Weights of a small transformer language model.
Size: 12 layers, MLP 1280 SwiGLU, vocabulary 8943, 23.4M parameters.
Each number is 500 + 50 x the weight over the matrix's rms, rounded and kept within 0 to 999. Layers, rows and columns count from 0. Numbers have three digits each.

# layer 3 MLP gate, 1280x320, rms 0.147, rows 1265-1279, columns 80-159
471458559525556491476530455534541558471522598479543445542591483576559425550517552497480357430538538517537464489484568507480560470478565555573488546509479380599502555552471549573568488443536402533522490492643485477587511436528551465489596495
553584492506491515518448447508536514537479498471472521475493524473497430404520496472473465494466461541485531627521444591480564449533541487456479542592425559438465491480491497447476541432533506564506479587493530457452476475545421503540555513
554433524537516482474552471491565495514517467481532498511424447559509607545466562479500596545552484482478466510465543523525530538506530471504574478512531523580452427585549516464477568458461522607423473497437523519503602472540438634428482561
379396573501520444555632410475502500470489450497449501533542571510517492482445451544509418473476357457458473501575593522502501570492457551547541434496552496541530502520451431432528576569443493550453529505513586538545472453536567509482438451
447431562398478567571577544560479436417509584585498572488448375449482554492591435464487525414449423419505550412500564475600586492618570481500465519547478494566575524517493451376462522523432479471599412471499581436522414560587523586473494492
599524576510616516555502548501561508578466513615385529532500419488444503551464433480536469508493450509532476576497480462510508561491544539532507552566494531600420480450413574497466470497511526477530495490455473398520427460453564512460511483
576525541436431566399465501510504448393538436519461425525552477434532483447494497528535485511502460521495492536405505464442528571501535516594487504460596465542490437522530533535513493493541450460483525449570487513516469506549540463451562486
453498482402458586557552446488503444421539503514516560502457545517422450382456484433427585399500493550467553618462475409540438424475447507464489545445569579426517544575543518527563511515510565530471532504489492472508464505613533514581401541
493577522463504427541548475433532482572454599481518478553446460507567515500497544548550546467511516588541463433517467522476519531486529450455532475559502461506403455517588479506484535541404478462682533523490446522500534420607408554506588510
437558432486530482508530443489485490461608449444473514525423541499575517409486531553462533475539553459490584483485484503472488350487424492501495516512520491501516489427598471530517437530567525528463456536513441490448519456474481555482549457
596443489578512506554479484472455509502514419562535562517453585602392492375470488440530557517503545485554592500517456539494531477508487552481497548470521523473589562424548429550413619488518511561430460545456475361419513595436449454529517512
527544454548386477549552580510401572397502544403377509517478470557511449470646455443563544551408437517539440535482483496481575436502473498412496558528504400497574497553524527452474499562421459466541483471545577473522428480484438587346513472
548459525550556505469545387485619432598525499477476496478468557526511533522437443411524503475478484453460480464567461596526529499610531448563515519422537578544591528479474551544466472477608530663421489443500441543522476475542506482491601556
483504428524414553525525462432439536524495445411484519482548530511434531476522430433514433474458458454550436494444435544467455447436466512482527530435498446498458587472475526467467457441526489473519590464469483543483511457532560534489540542
593536423585516612567537503513501440558520472470537535364479493520517475439515564425422560547569482493450565426583477429523530464479517593526432511518393457481438460476507463605525505525490414413524516560514506472526496603492552432553352530
# layer 3 MLP up, 1280x320, rms 0.142, rows 1265-1279, columns 80-159
529442534506549456560456518469516527485482606421457470447406574395495602517489459470498480513404465580503491467498461480469451521548576496456400471572514453445500458510493481404554423475497476509478516415566562481474523577501563538471479391
514411431482621559501514539410477478469487495502482460480494585491490494548424468478455467614517572529474508571450465535609438504452431518503498558547452511454431494559470439550433434511511456474504473467501458517528531512542487485528466442
464499532538497521455454503475555536376502493481451551525534590468535405444534461470515494564481478429458555590512563488485555504446479467538492534491462406465471442477482507467507440533443431516436534487470551530513470510481429459483542512
437542485537558450509503425369457497580428478417477544506486441543481464565539439412440572534573535491552498449543544443557676523452532503550481503463522443405461608422531489467454559446551614504530454507499453463512494450503501499460517491
625507577539510543527476544483516473493439442527650513505560547558437514580377577504452467498481452539571518545515497442536429500408531560440512601495551479431393460502500598478478429447550486554380546547625455583546441506498534383537608486
466471422443558494543509503499490458504555460480547506502589516505548516475471501492393527490545398609461421396498561609457477511495490486443541445458525517476511430603532513446514451516426524510557509351445488524452515525444497487447528495
420437565467553584490529502472542520520568463536522504482586427424650518408544526445487616413377507444598544520431508451511463410525535535473579522530554442617526426523598540454461530529481589510522468466572481511542529401469493465516486493
569497492471492534507444375520461519468552510564471474523389477460509522522483452478522554581519467499429483513543399511454546489462342496458497522548401529470499520515499452555491517490468540525509541534537515471548535514548481596423527496
592562609391428472496539435407519392498555479493539457518441495511469491544410509493493503488440548512465500472608500538496581590411507468476497607525511468502453437489605534569549500464506492515576515477557566514540489410560499545543512450
468401516586483463444477511472523421373603472600521501431596439491483477419525528515516451467522563442654530494517457516487441407434496506498454446453488475504543474495471504522457453475470502458573495567488541563514415512435516397433514483
561586452484486557510514445455565509497437496528514499407453495541548392521526545498455458515485437566498504467574443514520529481537476526424544465459461544554581599520456516427487501481463427488479592531443461468505522489503417508442526531
571495445622477417447489449528633576512503429533572458533599512543523509489469496573511494505463516534536553426607429450504413510478500558477562374450537621420495451434491483513483438468463518635520391490385488467559585514469532426525473550
479535460493520517499492501456500637443518530495551442580445508504441609545472430557470496561463528569453549496582407548477508529511490483485478509496564524497460499483531492435528449571553495529536503461450674530473561461528481523564483468
532503471457629450525462482630459607441494502488486495467516484547423617470495518491566492553490509552557591473538404456552434599509492514522519472501542472622570425444486468552557460534466556530438510467544446468369349536448495560531565567
501516510432555434492467607503484575570608426479576477551544557423454500591466371437445434479472510598605570501503531426577518406388550484512560483423479443492457555417516428572478495454470502492510532556546545542544570445482451555521539459
# layer 3 MLP down (transposed), 1280x320, rms 0.138, rows 1265-1279, columns 80-159
469520476463586490466600447480447528529467491498536542413519444465449494602513481564451522456532476561520482361486359495592514439528458551493519506560520493438500475532539423472530422528496492525478445572444445565555447454493528465550515513
499393398499493400488526563510501436496370474456530509540524476462519489488493469517539419571462499561556560491534504462525520478524499512425440601579464526450473557511531552536513444452554380551475568446424553507429402397549527472409508473
473528514477598538648489543423521463527493587462511515481513498440506468614558528513486503554501491452475564475449437473502505503441508527526544497431529413402470558501509459507485445467530488468514493499340532475454491531547379594389446497
464530501474470599445474474439453517591490536467453497451502424418529476619530629413508564559513520510532528455548527458453480498531500548538519467520587416468461554495490462438486490532545522449536528460530500459495432474513503543591467491
564552523524427524513521600577528427538478375461542422464535570545541523478476519598531488519488524446485588410557392531501446605427443418417479523474467559557467484514561570521458504507597538518422541481589393552521577566476530439510544544
469487438426460487557552537545488543411521488501539541572514515512574558455387490577496532559468550477527470534498525525497484458510505521527531504528478508527563475452464488500497513496500430493529485529543546557480541511529466534535542509
495427494465529470470517585493477524478496488500499551522525426602508545534407537509557453595462471517522487480534458497547488468539519504366597504475483484465433470445507536571500483439386465530417522429503577503599488477445414489569437496
525452522433458433574547461439537512478500499548478526440571504467539485479389564516511481563470491586489435532512534521596510553561481571531442470444464442446535490489544540472504513420558468485557437453487584534568536481375536437476502487
411452449371527570552462460536519530550472541578507489517413507511487450584497530491494476587503604479527501530550471430512502474455438497496529567460507468496525545499430500454584485531501556574460581435459452499503480596535455513445424527
492412513552567475531540460519541377489448389432498498463483433629539529532558477525492487575530581463486432514464518508448465538480533522478447499528440461462525469541474499459569486546404477492443599449506460556621440506512583496455473493
444498479457554511532559441519390519447486455559579499406526498538456535476506495362477459522321516463455492582498435520485493515538554520544491561501590495475512510511522542545523520518504528429486509447595328427508459512400572483535466536
465561373517559526615396462493588576510523517554535420533495509396494450549531524493552469432524462437534494516384605431510443547461526411520539442549477507423437529412481453546509510447496531551558437461480451525491502516515463519483484555
564506619426521501467492440508499456594538450402599599500513535510478568463522430475466503515394407504436486551508471485507533519508546526497450544531450489466465486545548539551498469505497496594510539515492516498484488539492483520513509580
494493461613504521484521495425510510532530493438421536497500494513532492557506554483477509464566498479511522448500434494439458568532476553436526381447479458429567498479508528515528415527368390512526561466473426582456472492528505580442464473
574567540400509487510426575533568535495490497482486429630531481496489501414471457425576540472530495602519419418390459527451587388490483510475405500501467438484491457468556455561502538502442451553485411576497620439526518539502552546478551496